config = dict(
    d_model=320,
    n_head=10,
    head_dim=32,
    activation='silu',
    positions='rope',
    init_std_qkv=0.0202,
    lr_head=0.00333,
    decay_shape='linear',
    dataset='wikipedia_en',
)
Each number is 500 + 40 x the weight over its row's rms, rounded and kept within 0 to 999. Layers, rows and columns count from 0. Numbers have three digits each. The size before them is the row's rms in percent of the matrix's.

# down: layer 5 MLP down (transposed), 1920x320, rms 0.0349, rows 1587-1629, columns 0-159
# up: layer 5 MLP up, 1920x320, rms 0.0856, rows 1588-1629, columns 0-159
down1587 108:550512541536570526484506523412542513466566447459508474557503512540462479491511467400538502569529477491473488516511456457479493422461426520486501497501572476431548551439414459451563506483497502483538551485486489456488561495484513540520474540491491485448448539572497480520421540567495504544512464415408559506580496460502514488556507536579414514476432472483452515509449496480493529500501514506474482524535443506505498481460445467534517579490451501552473543557483453486473554547473502
up1588 098:405526511449516516512495529491460489551495428517494521524542505521551482523490494494497465441530511510441499635500535475511390495457488551477503456437456531454534432519486485507531445457474535511530456474477496551473501453552523480489457456510519465586504533497520481565497519563577463514508557496486484508430500546442509432441524542450531472494514528508564473502450469446503493441507519527469557486526552518508505467544477501440476562510453443517469464486485453492502505505529494
down1588 095:529477408479471486478488553474512500554441543476463549568469486502474527507502490477461554578451557508446541399507455562445496474543500460520557523506516431575476547600500603548541409490573420516515507507430411573484518524471460501522507508526512602537554475504571556520500509493480518517466437491430496509520448496533446528488473542476503524452424540470485500542477449507564519504513481488595499455530487518521523467460516431518506476464470502535513517519456527514407540503470510
up1589 098:477533438554475542415460478516477476517551546505594469485478494508474482528425474406510522561460415504552510542496489563512481499512563462426538460464534486542472523544578529552594461514479459513506435485548529582490456445487501455471534475485475412482478470494523523432558499560509519502502491546499504572501501496529498492456438525582478472541489486495443450550418462487461539466472466501565453499467520480497492560468526508534522469461480493449505551536518509499486558458526515
down1589 096:519456502525510486493553465552522514490524519468528502600503428504502562537528535527422532540442507490485507458549453503513518489498534539554548499437484505452519500431434512441483470503416478469478529472540421498474530452524455487459526489556564531536505500484495414503546511573548476481554546507499522475481485453496495567521477432532510510503551430551472447453559515514546524544464479491459603528489438481513519377476573477538511473562573496477566520476498471507446538597492471
up1590 102:501522421456539490453594522467455497475519507536473453548472512388495524491501495496479540443580473491516481608510509483519410539480465475490466477525513514510529506501516504530485443480516492459606431527547499465490496487523452575344550552486576505411494468530496494471533495463514474512505418561509547529533502468523472483511432512518474506506437474494553473497565454527512500486513485551537450452461508434460518540492487504495466589504509488515475477447504514421534481503467468
down1590 095:487536522497448475490496491481486504530554516514496527470529431474540531587564533477456445442549487478478512406506552428514452569452499494489505472423460562599500510480560452473490474539488435512563446453473525495401526494475503538443499464479456518454467522520479519478468472447541539487583590520530516449518484541479577532513478541484486547482470469469522495413498443534534517511568553496571503515443511521492534491497450520483440523465557480550473467455524491522553524473498503
up1591 102:509453507492460521570503524452501509541469467482491500434447484479502530462518499495592481497539568492564446452558513485525489462441460548476492387545505497463501476533599447483471498474543516487473458439538399545487513467488510576524537521510489458483437488494507446483525463501493492488465445497491489499437534519490475468568559548512532483536487546537528523462506576403441564476472488513518447481553539497434487481479511474536563458545477545466543594499450471561455482454550466
down1591 095:554481506515476484478470558511547385553565521505529485478490470496460564492557474519513452481459448501450466468433486513482492488463532441484519452480520566546518461440513484477448503467456476455482493537469515551512484439433460474479556526559473478480467562556576474495479449517503489438430474456483514506480547570453507457516480455577526544511515504583571454452505538483492492516511532499546538474549561539494496485511462507517484537538485487450482444537498461530443514488477532
up1592 095:434516493540485414498537527456499521515512596512489505497549571500497522559491488466450406542525535496507459482554460483490586524480541436512455511377446531477541607463523517480510503493511515461468574476522491485497506508523424469479478472492424451511426533541572389554493559445472514476482398460588446557472526486472534437511535544477546478423545448478478484567566475498514492489484543534503503507514443508450435536461526552541523441481461550489499467490555466519519525462466509
down1592 097:537516507595466540520520521512494502562521585481554481516589508584557523511510502462532528492511525496536548511511525541530533497513503559507495508510449485476453523473456510510510489539535497531524575479353515443450539496584483568502462511426451520514460420484487552443475456514451519474470458538497527526514474537532501543444548465465456564519468539537537475581503460443506539450492522506512596496450512443424488516469479536475483512499540532459467526481518439467544519417451480
up1593 101:568499477510469524422552501521539529561472447484566482481590509501392487530494602466515516497530503418466460531517471477480494547459456490496501519510457451489490530482495514455484535470528502474462553536509469461495542483543462512566510501559497489518509473455462519525497487485528515524423525444490483505419408430456557488496563567444496563535536506504517475595520493467462544503500582470480452452506553449482505532457491589550444527570543433482558493462526539488500475495464565
down1593 102:573486467472527475531555498541482454530522474532500505590433473486491571539546470531387526554457496436497508417470519463480455424512464525509498461530522479529537461503476432501468480503425533549541517493548553537536428554533435572453485467536514453472518495510496497560486445471463477529528456483521490496476541530366511543513506446432507418505522457517553498508473487543571512449538434476537496451473490486504441509507421425547542477534502481497482548453521537551437513518480456
up1594 097:508555432516471495543534534511442535515590499546493472472486518484502449502499466476550539499495519528479530430508511594524520524483484489536443509453491518526458459531562534517518508537436491472545508492521484490461443518416484442435555458534519526600479465531500501445430410460474544538469503435457457530543508473545528521503518440485473444474454510484483460551454580415475420537521478602532539509516579557554521518456544522501501479562441520463496477517491556424542458500543486
down1594 094:483403513474499509521523514459493444443466440539494556433534421481529488519537495549456485476473501478533430533433509486421455504505495520518534491492460498499503522417536518530523508499554536492479506519557543512511527465531540556498445558513556450544458633447534409545507474542484496494522495499532495481489503548389504499537497553510541509528509521549512563466484455526498510548467393434429515539484529513451474479498431541503477408474529569463546501537514462583492538479519469
up1595 103:502585459535557512488503603472522479492494498491522499471455502506513599429498510478493492534482495541435500486561520550511567488559474500474381519461520528494529506442582527560483455501499456530467483485540505565421482569523500496493515503465466528396495561574493492462522491481542476433481486530457504475501444404459527507483511540452351426487480502523445553450529507494485486531522408496525536543480497479451510498444532440521485470550499542484412531582487497489541438555521514
down1595 099:561520541504556454516463453504512532463447491530499491553466582509551487420496504468512462502473490495452499536529480549538511517502489526484452478486426524536563510527493455539489456483508563508452484469545541508492499465541497515479501525491468518520436493499401438449498497457476469515448470466487477493526454508463574544526563399546526495525502495511566555448500479537517467450511461552486507474536484555586501473464455442471576538577521607489524589480469516534496541436492439
up1596 102:451526498499533541486437488551505529582527482501567506438462540479459543458534514501443517557404449453524447488416510442567514515460518472501495459503508533462476487499497541488439573505537571550474555511573548521437481527502491440512473473477506463486518501436531497461527400488535480554536504513481518491518509481511427557476520478452525504468510544461476518469600522431528505419453460625473481505507524531492494475521523461497487455455531560465446528508536593529514581476513505
down1596 099:473477499451519517496502464504504460492508473511448484390545504467529463500501524484540439584505428496471455540552486534464545491512436493521451553501433450482573528501475498530503469484457496531513511544512488479471567403557559490502520507470478532546499555531569484427484467530518556494448508486488443505532506484534493472560512539501517477494486575491495557489495549420479478534497558491574487541493435531464445552461563520377456468415482550492545528499491511495537497518408474
up1597 109:502485487498488446508527477545494463558467390454421551541480484567550483493583473525498600562484456492457480483504466571378456540528479530493484525480550562494510511553550519518518542544557522508493513463566475469543483521535536429428468503551557578527525591547508530526496525516564446522482520576494451461486531508485505413506507546519465503460436439530510534534474506546467522509470433556528484468519532473564554560506502500547468439514528535457543538509472477450473523525466453
down1597 107:521481493471499568506530528548455481437479427536501505458432453511619462499573484536562483524492446562507510514477522565497520556434467484504578461492492487444515594461483533471560504572497449496482494507575552485498510534521520542488516436518543533464430476474476442573476478474601489602469509519516428548476478423503466473540471489526522452411439411523484489497470495569499465482458528545459488538426525476444527536476519508591549569550556519548450517451534472521501491517511493
up1598 098:434572503481557485487432436476414504429458436542564517484537492503508524578494478445477442467490549535533555583461550534498492554529522483450474545496492472431524546486471511520453537467524456541506470519551529486457509614493545490526511512454460458526555488538517478468437491471508470457448479484583482573539487413416488509552490543454522534521528531540496417533521561466457458464412525489528478560451532514499459479446482600505596473563505462549446508455482492516507554522516447
down1598 095:537460495502494560547508527553542527454524500481533443447503444535475456523449484464571499555458525405452504477548598545457494471447578459507557503499489469504471529566436411499422550565458412540434498490469566510503557474504529531530486487500462469483492471488520510500503501463532498510491551559561521530513502514501492457453501535523473515430553476488599497494510582447504528432538480461585526558492561481493460559537522461513490491477527500465452468532550487460472472502384455
up1599 091:504514570521451514459476467471479518513499499530485484538539484501495437483507509450455459477514493503400431505419476465471440566524547439469523579545487419495516511523437522412458451535539410472473515567534509486609486485513523512488545517534514485543461501475529464468470501454530490501484515525593489489572539527462528558461587472518474508402525565495475448571527508550472504559514582548529534577513501469545470583522460494610501471477470521517472492507484448467495515493469502
down1599 098:466504505478461546543550559569498551505482461476575503534450513527499530427467460451540475528443533489530482593496543445478510474522468490481570456474484557467494492481472416514488474419521559528536492464461475540548503520488469509576499501505457511585503542505575521523569557523532603542504524495515510502504527482539522469536464534477458481518572411523548471475486552549507533468478537483505570527508513425481495528443467527479467541443532582471583508530473540428436523479490490
up1600 098:491578507558582472438448590540473560475480541413485440460526490504465497485499522539436493475480487518504477486484455524526459524541530539515492531487506549515498456527540459441569513499478549440530381504446542465482445537457497499546518449418527501449495505529507543488424515483495451496499496556475507495422491558467543498527580522484440552495571495492485503490484451490529477491380495469507399544479488498421554509427541460467545445520566474488570536486494569443469461478541535
down1600 099:472466491515524545432471528550441601489520469518490481539518433491479451590556479507510526442502526520459531516513477523519452545517548509495506452449526525580431483525525496533457490454508479574497489551499549444514461539475448529588504501501447469545478525424543471568512468490444569470519509555467501453517455495476511530526482492438519451516475504540509541476520503470490501484483464465531526424490451543522554517500495519570564556514503554500509485462365536488509481485443516
up1601 136:499443471503541525498504549490566423487518538532464541458531544490521564547512465507507496505458522493485492529494446486458547552487421429457514522544507508477589516390667491502590484467537403521483533511497587441472487456520528515532448528598516447504448461448538501505502522469516525511481500496539469492430530532541472499448504527418624505502519537538521526510482466539465468519553484553522503508489428539500572484488506483562475562547517538515434536549438473529454505527494520
down1601 125:564452509530576504507498475485552494471467515571442546442492497488493502548522458536513494481462532525494496508477518486532515511472499447476516455488516485445548529484870437518565493488497504517511563489510497524483448501473496458531498484554502492547520418498559519489488474481530492462466500525522480443484485545529571508436491536514526538480482508519544505569483498545490448470522461525484487510510482506453531492466427452520541517519526507475545550555502461515509488602474448
up1602 095:484429515446484496481470521475539480508460506436534510453467483445541412569488497486518497533416524433487456490505489553440555434500447521444536481537512480514526468498515551454530563496526538470598539429512495491516459455439551452518578497432497526554471509575513573443489530531461480464490511467483520469535523550541531525444526471556487522504516577460457537535466513518514533523499569445550512550486494475556542508522476607532545520518506518510527504497518567507492529494516505
down1602 101:511458500501587514496470468542457529467489483482594546464553439553480493451461464436501526568508445477540459520539433486449441495541525593495442502521489499484485471487448512536568477461457462574379442513451476478492532469582527465522446494496535442475518490506519461552498555506605496516476528509558493525563559543455437435441492533532456525564467533463480477469525505455532446445494486486546530437500615475483529498488500496477570475528537505480521534492535466494593492464487468
up1603 098:565466480506539530552497553505477525462520485472529448493482482547422495474511508528456571466433519479496581476517481471523496581507511466564574563488505559395481460487547510481521479486524476487464547448523491505530540518512436486479468482498501520510453500501558465522464529440476479474530460443516451558490517479521486525473523553535462488564557435533556535454538560460478616513447489489560458484541566480487468505443490385509501468523487467558369426579522434413512452546557487
down1603 104:545483499500569513510519539474515513563558420506513402515588513515466466489438454521506489574488512510566457530463462438528549506493464544531520511425524531461479530510442515505468459476506461524550521512504564534507537539458580496518467465463523469501500551570517507437457505487455524487513611523437433531513532587494439451538519498523524471497482532551509524474397554537445465478525523515454500412531407439538565526483469565475523499489464498451414445525478476475532515509496447
up1604 098:536446582437466498494501482448506493402451490556488491488426522461539473489455473460449490518585447418538472502495457496468555514477551509491493492585556510585477498539497619481506459461564558530509458518468471422530454575477527456517528530540492520498511514517473561541492460460551495523480485529452513483453476541556525582479495565470449498526530481455440526571404424472492525510488539491519383457473470494470478495512475440490549525521561457476400492510486513528532504552535540
down1604 097:530584479519494507551543501503440514566603427531460506473417507552511429560506465509488525512538516479517537574509469401504540516456521486571510432499548506456538496563550472453495475546401515502513512498444557533560485498473465495550482481506499501512492526548528567525501468455503509446469468514452472494495466443445520500458526494462523494509457502543471497474436521515466434507465526467423439430481523415515525492504457497437533404481575518515533501454474418517477457565483503
up1605 104:529443475542498444478513538472528504570504490534464480461531538553499421438436413503500569463503554554476510491513500467491478462504591463440497414535438546551444457460533502526548484492433499545522495553581489451503558539534522498534532532476545471498559455445434512475531495500532574417510432435480534479496542507537546439547478503512551526474490572502508425487448470533489477506520503483541457489531446559530491493515486484470518496444497448539437610566537522494489562521547489
down1605 100:544411571495529557583486491566474420514502465485537473524465467536520484530514594499468531453505517438539533517417502555427422521518547426537456586499460470445496536478459536478525462542488501460509487530594500431497482462489430559444528498495450492491514445543512544538529501486452446487380557532474499497553515528590415399489527478451543523518537516470508498464506524523512524564527514515520525492536486466382537590516550476487468508482470532451481536470584553562523482438472451
up1606 099:480536417530566489538455568574551571479491524511540463540460498443489529515493528494534470527560510456510411566516545500474526490530462509476498487538559525487528423562435444486491507504501507508447476446494509536554463505472479520485489489519469482508543506478417504514474520551465498617440455536557492510474428555451519484475511592425488503488488498540516487524403524531491481511457518442467547536530565506500497464534470450523554491452539484492483482559504534534482448500529534
down1606 103:511575481480468467470448469548538500526490579462501466470481515395451485497479567476560474494541528417484516513494489500513424500543435461477586484514525550477573525518377540459509547477533494483528484540506442429463555511557415532459443558505540507535576500553499492462524504480531510492546507471500412496487493502483568539548560498496493482478531512463537483496499461485541488444605505549515525499514511529546482447521489470500485436520478431536531578566451514504477482499543490
up1607 107:456468506459483483487546485476446497532523493605455533479476524376506440514542562494384465452401473540494503532526477550588496467538477497518481496502459463517575484531479495510549513447471507435463431460464467521525571552516486546507513468514528447451507462458448391514487485428448502521396519543513498573543475499534499504502515460522555399530483485502517508542519523480544455542502484504499523552504528531478513452528487432560506517507541485496527452477447496530507547394586509
down1607 098:502483501501522493491478590494535528528479427512516572459428519416505412471466557484519450540486523490464515496564507516536532519497519512506572515471449435550520474475525564492479452477504510465501460463450478540491519453555482541500583527465561471475507456469467488490567525483501467529445441490521561472508506524535526538546552436517569432469485508534443549554482575452513539608484483377485596492466537500483540497476494500523580526488524489452503536504450498477465496531527444
up1608 102:559507521502435521460552476478425568503520462564551550515528457460541513522463568442556530466462505514532432540492465500437425464519517455471509417497483505511518513428567544539482439518409470516506511566444609570491536493549475580537565493463503519487496431452465488461463495560539528525428508499665544493500470463504483509434521478544484571512544478494491604512491535534591501472453468517491525433460446524536504525516491443521456487491502451493483491573510544471439476506531430
down1608 106:505457435486437602486498540536509496477488480596519525543489478495507503472492468537495451410466504465478492534433439518532408455565515455492443529458568443464532590563405510478481556502495454495491434541517536476502503552508411510552452511482483547487473514518526490498465487535552548561468514487503454484530511472488498504523463471508523529548519487522484531486525533611558486470479533464520521511492514477492487472588521496430500477480495500413519465487505489520444484545477486
up1609 093:478572455568483517561485508469533490498509517520476511513501454557508488485485491409469434507447496517526462502567440540546444543497547472445532450503474525514507519417529520482420521446502481491535475459484506519540493435541468516501500588489524496541532559439566496516479452500592469435503493486491501568605502487464528486524458577496430438459483515494539574495489502481549496482487483554437471539493428451438543538468455475553482554433536577474481505499485523510437537552557460
down1609 101:535531505499445497465526504475504498491492414460461521500480433492489545565447515529447532438486509534515511488471486501497533529504515515480454473531461525526553501519559519458486436527549575406504430521480490457494507434472560450447541453494472547523461472509441545471451459456496542525562526544501455551603516547448452597486561525391504482467458515508462593484522476527417533527466506500517579557440487556434475487423523522484480503442483508508469427481464474511457468528577450
up1610 094:499478527482446503547514563486465473464513484384502478549508505487549479415573489489437480441477512432504524514497452525533527479500497539526413433504506483561521522453491487520500517484452466534512500491536516492518482547549512468487440521528505522540471463483545525530454456541422524535437489492522578505511514542536535552511466467434504451486469561549554531540543438555512520506466586544494480482506432466483436460456562517535497523550460546397476501482554434496524463478414510
down1610 098:510500483483465580424501505507514504479507500452389540535407438534517486536418490497519437543550461453465557482526512419523501490479462460499448566465469533532498555565494480505488456498490462512526486485465511518466494551493531508506497491522520429506457554518492474515451559456537547543379524502526517521524484560478487432510520525541506487486555424493460545489543512529489503431426526507495531502497492516526528526423501444503522477514535506457438483473574504513555552432387434
up1611 104:470562527471496474528437448508417493425462486433493478500425522525555497489410569475517501446563500581430508555495535526512548478508436489548551485469549491475457522485538551555480483538466428478485416498507541522543557555485497557486472536522577485483470504558462542489539544505524496469559498540512532455507491485544495537518504468443392537520535464455487486500510469487534457426541483493571413431496458396508586447443563539491500500549506527561534485453525442536534503524456466
down1611 106:536467455512436431544481469491527495478526453467504493500474513558487571490484493520549470517505493582476467524542522549430491498506460507453518551503494517490521523503556552492489523510498442524484387499558568501538469502554559534458447499484501531505531506497516483502567555538551474530558552552536532478585464460490450442492514476350421507534521502499471493436524465483505443464453478445537594534567468530501531439424519497483436549477488557535457435487507539546437529527423473
up1612 100:486451503524500462428448550502546496439517508481534472449520450568447513464528525502473511524516487496461502497488453546530459467512529492462506473447507634493481494510526458402490535474511511553458510501563557515488466545464481512494480466477468434564517487466479433485435467500465532472514473487519507505426421503468511437466411474400570540558481521490501518540507505565519476447590578519511487446558503470484526481481543517472488560515452489597552530522486559491481524497530511
down1612 094:503436456506443430479550498472487529435412520543485482502492395584425503522542479509522511495484496535507554472477488509488566541448498573603476500482552479528433537519544491517527477445515542517513532508447476581505500513464528495469533484479539544513458452503559557440508529466502477481540510432572480441476470529530546444419543522556408502524525485519559502534470479451441551446508469398524453447550467467420561533502450443422568543499526535499567481547492544589535533537502426
up1613 104:454519549589504462518499504494520492462509454432487499526488549429479525497479440589543445520519474465477450535479458560502487519554574522522497522498427556465537534472463456502507461499545565554411549524476524551515429497496478438456480507545445533542520540500508531500551465463542489525552554483542506488543482466539528549432493547464461542561536520419415429529462492448543483563451509437455571495465443419406415495499525550492442533449549494387510482559527431514503555482450506
down1613 102:526460485505526478494530531509490532502460530567495480470542462496567478504382583521511460517510497494416545415496489549533450505519487467541498423469508482570558578509567529566535507508504493523555552485487459447627555470534481478484524469478477440540517528434482404506515462483574514413487438533451514565468489479563529530449448521507493484495409526414544533498490574412506465479514555573544560461539499515483507460510500523473542526535471604530546512509523460448548495519464523
up1614 097:533536502507489490569525528486573470512451469494446463455552535515558456529467454567434509488499466479485524499509509534519556483591433513478479462425387543514441461493549447461497473468546506610504467475543465573485549556499538470457477577519544487531510555446517571445450485499448514482495483429460519532509517536496448526539525454551472480550448537518433548486501540589460491456484476509542524510486523460466518479515530525543521383511487525486489456454563567471502509568498430
down1614 099:433498530549559477452583527508521502573389530488554458460485483471487548528494537531482543513554492512467549516543443563554465575562507505472458399460466480476440467548543488487462500546530449492489526421515461517535460522578481533489528538494416480463498491484510431473534591483487485442514463417536460525562520453484469601555479445492492500504524496501482530480488555465515503539537485561506488623476599464531501505448444524520542462536497447517519503520493473493445483513480545
up1615 098:544464472575507517500540520498492484552524556492458565526473568472490446528477566524495509428537512504517492529410518552479510488521507507573491427524398446491537575505485514516538415536501473453504532513561487478522510506514427507527525454473485497486511517476507527499480547494483541555564428519504523384502600521519528547519531519508521500536586468441464472500547466548461615433529422478471454490413486477423542464475500488452523498515488484528473429544512491460542539483502423
down1615 096:525553409482414556465512497503500561490455492501463460562453485520491504499574498594465521578499566437550482474435487497489451526491468561518460522511553466443490474572533438434519540510449429421499438511532550473514419458423570508531476477520466422543463539583495538533422516576523495548517546556548515580516446530415511526496483622496547458471479501600410480496518471534489515480495542524495455562547464519441537453436571483485489473498516431447453462500523542511492515501498578
up1616 095:487459565475483554485528484536492476502488472487570548451507518556495532513547454485577494472486487567501467547496516505480533499407525523488557448580463528429492421413547475484546525494536453494498551511471521534508511549481568416512487508584466477482482416436480508456538462480449469514538526525454517511506512489528552476512486489512462510512480559498474407515487462472474418565517431396510436530527489497458514459486536510486540535536509475565508508439544441524503491505485522
down1616 092:462527530464452498590467522517483503517516535542500490444577436497533516468513482512432457474557463497548478513497500493480461534430546437507540544455509551510456609469516477511539484570583496475474462513521489505366483536629450529448481512512466496529574487519476535483504518557526496484516427509544483494504450502459423509501512461546519502491448470509524489435490487517469503494619494511439481469502495503513503512558484462427562469453538490485515489527469564525444483527486451
up1617 093:448514523400513485566457489505478468501546501500509522488501498571500517455531445413472414497522534618480420471558557537495471502557545504500446563556532528428566561521530516538414518543518505473420430534532445444500486470429478502501514501540470502531519522495588489521463518488451411514515486482592531509532487455459517560492560589495431486450520491551564544556511491422450551579459475479485532520523428515480421420483451482490512486530468495504528492496525501478506521541506546
down1617 100:490533524526538440467542472467490442496501448501559459533444504424490529469452515534479500524552486490484514461497495450533478473470537377496544495523440511486508522497562546457492512500507468556510524536525519508498523486518494456471501426451554510584471501504487521381534558488471502505457478467506429600488485549540471513504465524488514446448562507444550555451554514528521479449550474532476475484508493512463566466523522533498541468518553519515483502528498522468498472522553434
up1618 101:504469490527484469552538590433457500529507547428441493530540522494477441485483481521512500493490500499578628485499417467459508524561514505448469490466465505495492484518412454547532496472523465478448454533400545598474514511488454455552509507475440487557417457512557515479533473437486528513513473476463490481508604463517536577511519496441496580466526529482534469526415501528507502562467507501501482496553517429457531473502548538534578543503445551453501527513472465439514453531500445
down1618 104:558473537518496501482569475496497466557499476465531486504422585539515475529515533471520529575478466451493540493463547415468590549475468382490499513526441556549498477536506511558469470447472501490445441530448494467477545459535498440494475490564521440466468514477547551489468523414568426507495509507501564509520507414554494506495479453517557550458444507526516550497547511537469566568464489482528571574472588496532484508528433468554520540441484546450491532454546423495485477490537496
up1619 101:533527478477529591514502514511496485478497506484496484501512495503551486441491440463486492539533500484520433558507453521470486570518384565569468597496493517560500403524477513534472476458484524447461531463540531559534505511555504509462473455461484440471463506484420443423519575449509436629485416442554474530432512482589514556484557485487512596516498461422562468474425523460544522499450545441513509472445536557450528522562498507525445463501554525421501507481562525476513488499551466
down1619 102:585473476563564556471512473520451517570473490474426542520500524415466554500484493503441513443479541509549482521481535527501420545448468481462503561405509561485519449414382514504456523513517470558503564473580473482453503514463547512501558519514519512541528526471452523434534443534506469528455486481479599497462553499546520475440503590541600574479491465474523562513484429478513489562460533576502492474519505477566435423568499479560519491498488436533407529510449491488472490484457506
up1620 097:507535551410528527522461505453521462503510443547515517560514496444473550486468495431542514628424422507479508501525530553447459497517520482450541444533518515477543510434494549492478497490441489572457504537482391458498479508540512515502574399524604527506486518525414523565606429527499519559538446434577535435516517507511540487567554533546504499492406480549502462517526453466580453525529483509507428475530469493465469540447467430518529517532505474463472517532508432517540520490502560
down1620 105:481489536536484467490488523539485420468413494512504453510436506450484505497476494437467515440475475493497536491508506542532486478508534483573521398495523513573526610469520577472546488506516442556463556516509478537485496481537585508505447477513555509469457530499486531569512455502469537496499481442492518514470434475475535510455475506547475509493433510521506463386578468470544474507522474540549431581544531526511492544447534401455414512520517469498521506561510608495535470519489516
up1621 094:427512460468487545441517445527530471585605483519527513437610544523517427517496522474475520499453491500451403515514563546499485527465477488527552481517480480458531444520532496539473564511460492509567504519492391484501519455540486520593501486492544529526464488501457525480513521451543460514554511487529569527457575470493472513494448469533563474512521462491535557524560515496495582533457495471585456490493464495444470510446397478522536510498518538484434499511475504473530478463526503
down1621 097:518512523536398514539477527531439582504519472531504617512467530482469538557532416544477496444483548473445552507527456515524526517572439516473417457518457529532424522541521544524548594471400473500517444481477477472445512514485522496458479484531478538496434468518475548476493490466528535540518472596481474461519490459522493521536449473517432543495501549457463502496500502498451549515514505450500449541439522433529489516406492426478483563518489442472536433516567542529497472516502468
up1622 103:522511503463525443518489513497457495490540447549491438526456496542497520541564480572478474538475493483468559577514555522506458527520540518524526506451546543511529457512548531490457429432522515599407535541594384454496510564489463412461496488479539497537507512520512495547395544506542515554460541476503456435535595434543568564572476585452444552473495502474429535549515519485488484480483443445511539561527476501548532494493450489494510532536612557475442489505557504488565425434516500
down1622 105:452500485454530460527488508421534470513481500493512532496595537508552463431517538564459465491530519572573464532485472497430514492455509495492534493518553464521486511491576489489566506518497545511538548478525465536566438514508502467584494517459523439501429476497484472494502487520442506495514420427541491526514499559530444561497409557439506502458476529492484413525441541511500474553445441558490526434524461481464401460444539501486578524499510526539593551494493534446432507469524555
up1623 097:480507475471485510520477513528557530528478515563523452430459503491481529537419475563470542529545581432490462534467550535498491462568547440475605490523496472538472507491495489499502590495472562435475510469534475470425488506460437525444518528460512496499507509445533493436544507507487588504446511551528491473541528549490436507545487462418505497443446491604538468486524544469455526494510466514535421397463575501445544496448484494458486555506466526530507460492482474518463504475523546
down1623 102:423455485466530457388516526428456527482469499441453498490415561539552492532484459440464525518470504388549564488505528496510460553556468516528523489557484441468430488560501499505547507522519500520547451525403515523497515579457480407507505497449514479462485548487539533448512541522494547513521450484449498455492412500467471507505553483477510473586539486514527452502463528503459488534496450447482416474577498463498477463524473557532498510543498578541500518526484451516527529512489513
up1624 101:488527478457448501487473515515490542599418514555492473537461464430503499488570542495523458498490446491542446506533426526489485502474524501493495488519515523481535449447474536520463544552562570508530485523475499484621490500463468489556503469548463517505469558486471454480477531479478531526534489458496599423484470518533435503542488522530454498527450510524470501495459587575535486525492438552518572545451453504426438566566524501484546518509475440494440502528468515507532511539462519
down1624 105:551497461468434493573465523612444526451506482446464445475532450461454563589557516492411564473492517464527485544519507436505547573551412541514499536533518499490516571573462512518476479571437529442484531469483524495494531451480497508505539440498487514490532513544531485452393413506516472439537444549418503435489512532480434448522444517534468479467469435464487517520537499515431524501535559522524455478391406448477454481524435500490496541506537481533475533543479532591501424571474499
up1625 103:514478495518494432480445493473543477493477471498487476448520437587492490523581481461469475573488469488486477536472498461485582517473559527451548507495525597508529479423437438478500519465508543510630481455499437441497535521476523487442479571505535470502481485541501543522487502460523471431467527474473554532507442466519522556511517647514520533518457571468599514419554503525538509499559485565513471478456558502491516518571531497526460474496440460496487512546543465495530531472546540
down1625 101:448432452459539464459564496499457519474538525458448506445576480494452489473506544527412524529516455484483437523546502600542549485490479506520510582519471482463512500470534489559496516508389485522465496495500546537517535428475543479502505408440516535473534547486489497535446482548555506471522509492496470538458496502543534495497508495575526496517475588462453539518472493486508444434497462542535540557563477488419514395527515505513450608521556488528558476517470521508467502438527441
up1626 100:579497415492415481471481475531486452525435474537520420471533496530510488581477531516519498424446523471401540488453506467480483527508462508513611541501593465550487513484502429477507515541532520511528509418446534523470525527506489499620556501495462467528521514556521509512533470442509549599520555484488475463541511512432462461436525429528472463465442535498429515499519439493465438488519486547423474503416496599505528433470497526460475465487554538478459455529513558467509516459473516
down1626 101:485415490495479509505503473567537594508505478470491493546507506454560538491514473446481455505459495486500494463486462496477519408502572544513425498535494470483516590482489545461573535513507503469480480492503516520512518471485531506524409522488517468467503445463464517537500573501518421505523511607479507424482494518484455544526506520596500447498597476573569484442514540520518515444489496501578426475479536495528534510469432471552517450466445600389490430476442475462421544465552487
up1627 098:478496513538503474515483455524514481476547464419522514573543500525500482506387523487494433429475504474539546492507502463435528513494507446499540477498484484630450534511516507506504561516501468470458463529508479489480556529408464435531476521480536455423578536502513497421534486540513511481567515438471552482563521511533501529376480463495538536483490474507429480482482475497532461509513503461478550474538580447529553513465489530505555468499502519583523540599522534471461476538529488
down1627 101:589509507409502465478508533561519495486495500477508443462502489457491468407518534449451456523417483553444529557507492526497485504426514479490500582551509418527568480456565560472488486470466501592447542527496505509418542569528511485444505471480504567542520456481483549453435523504526495476499531477502497494454437443500526545552584540455498531475524568492530545529518488505477496420453519461548496498517521508476497515499505458535490525524514441508549456444547528529533507401547510
up1628 098:462495465492508424538597457476425540491477572547514497500466562512493460480503510494477445474510543460465500483522522545532516448555523493532527489487523478534462485458458489449528555459567504539463455559486478480548514569447440549498528548462468481487441524491485531507511554543427541524534514552521538528523514552526503486474529473449479373450493500499534519494534436530554568465515553520470483480453512550487621502528487533491489507522522503521537485474495487526478517530505557
down1628 096:460457528531447486463471436505511501512464533505417514445468461492438543529464516460514561530502515534508464532517578494508500546550493566529555502523571531489480468488446407527437424510539580430503487449515501521509517473542471474510512466541432493525510512461490516478464488516474595524434506441554495425491509483538530473481471473493530476491539458465526461461516438477447541568440482503547567545506493510493492529457489524439493510511480512513458507524467483432522406558475561
up1629 102:462492492472488501481544403504517513536558553508460534471543552503465462500416482442472452486501502466583564473515495497497479476488459489544423481555483563580533513505469520491462566526502495479506513486503512472469522491491541581584496518522483435505540538460523429440426533509524493521535546525470475536527546542496522435580473475426507532455566484569493540502492541534504511515507443462455453526467472494521474425561567482555462554520488448476499479503520501456483472525455502
down1629 101:447521534507410539481495411488516478513451520543462521574429542523469507436437481524484512446545473475546451508508507538495567477549499453483475476468496533548460566519436517531458512507518464475440466429412467546581566557490604510524523489517516545543575500516526475499578487544479494485556559557497561515458527468562483487521526467532507584554491438515452449531480524496538451448564458539540484498512463523543545526495479500398480607562423512471427555486488490472534505491488525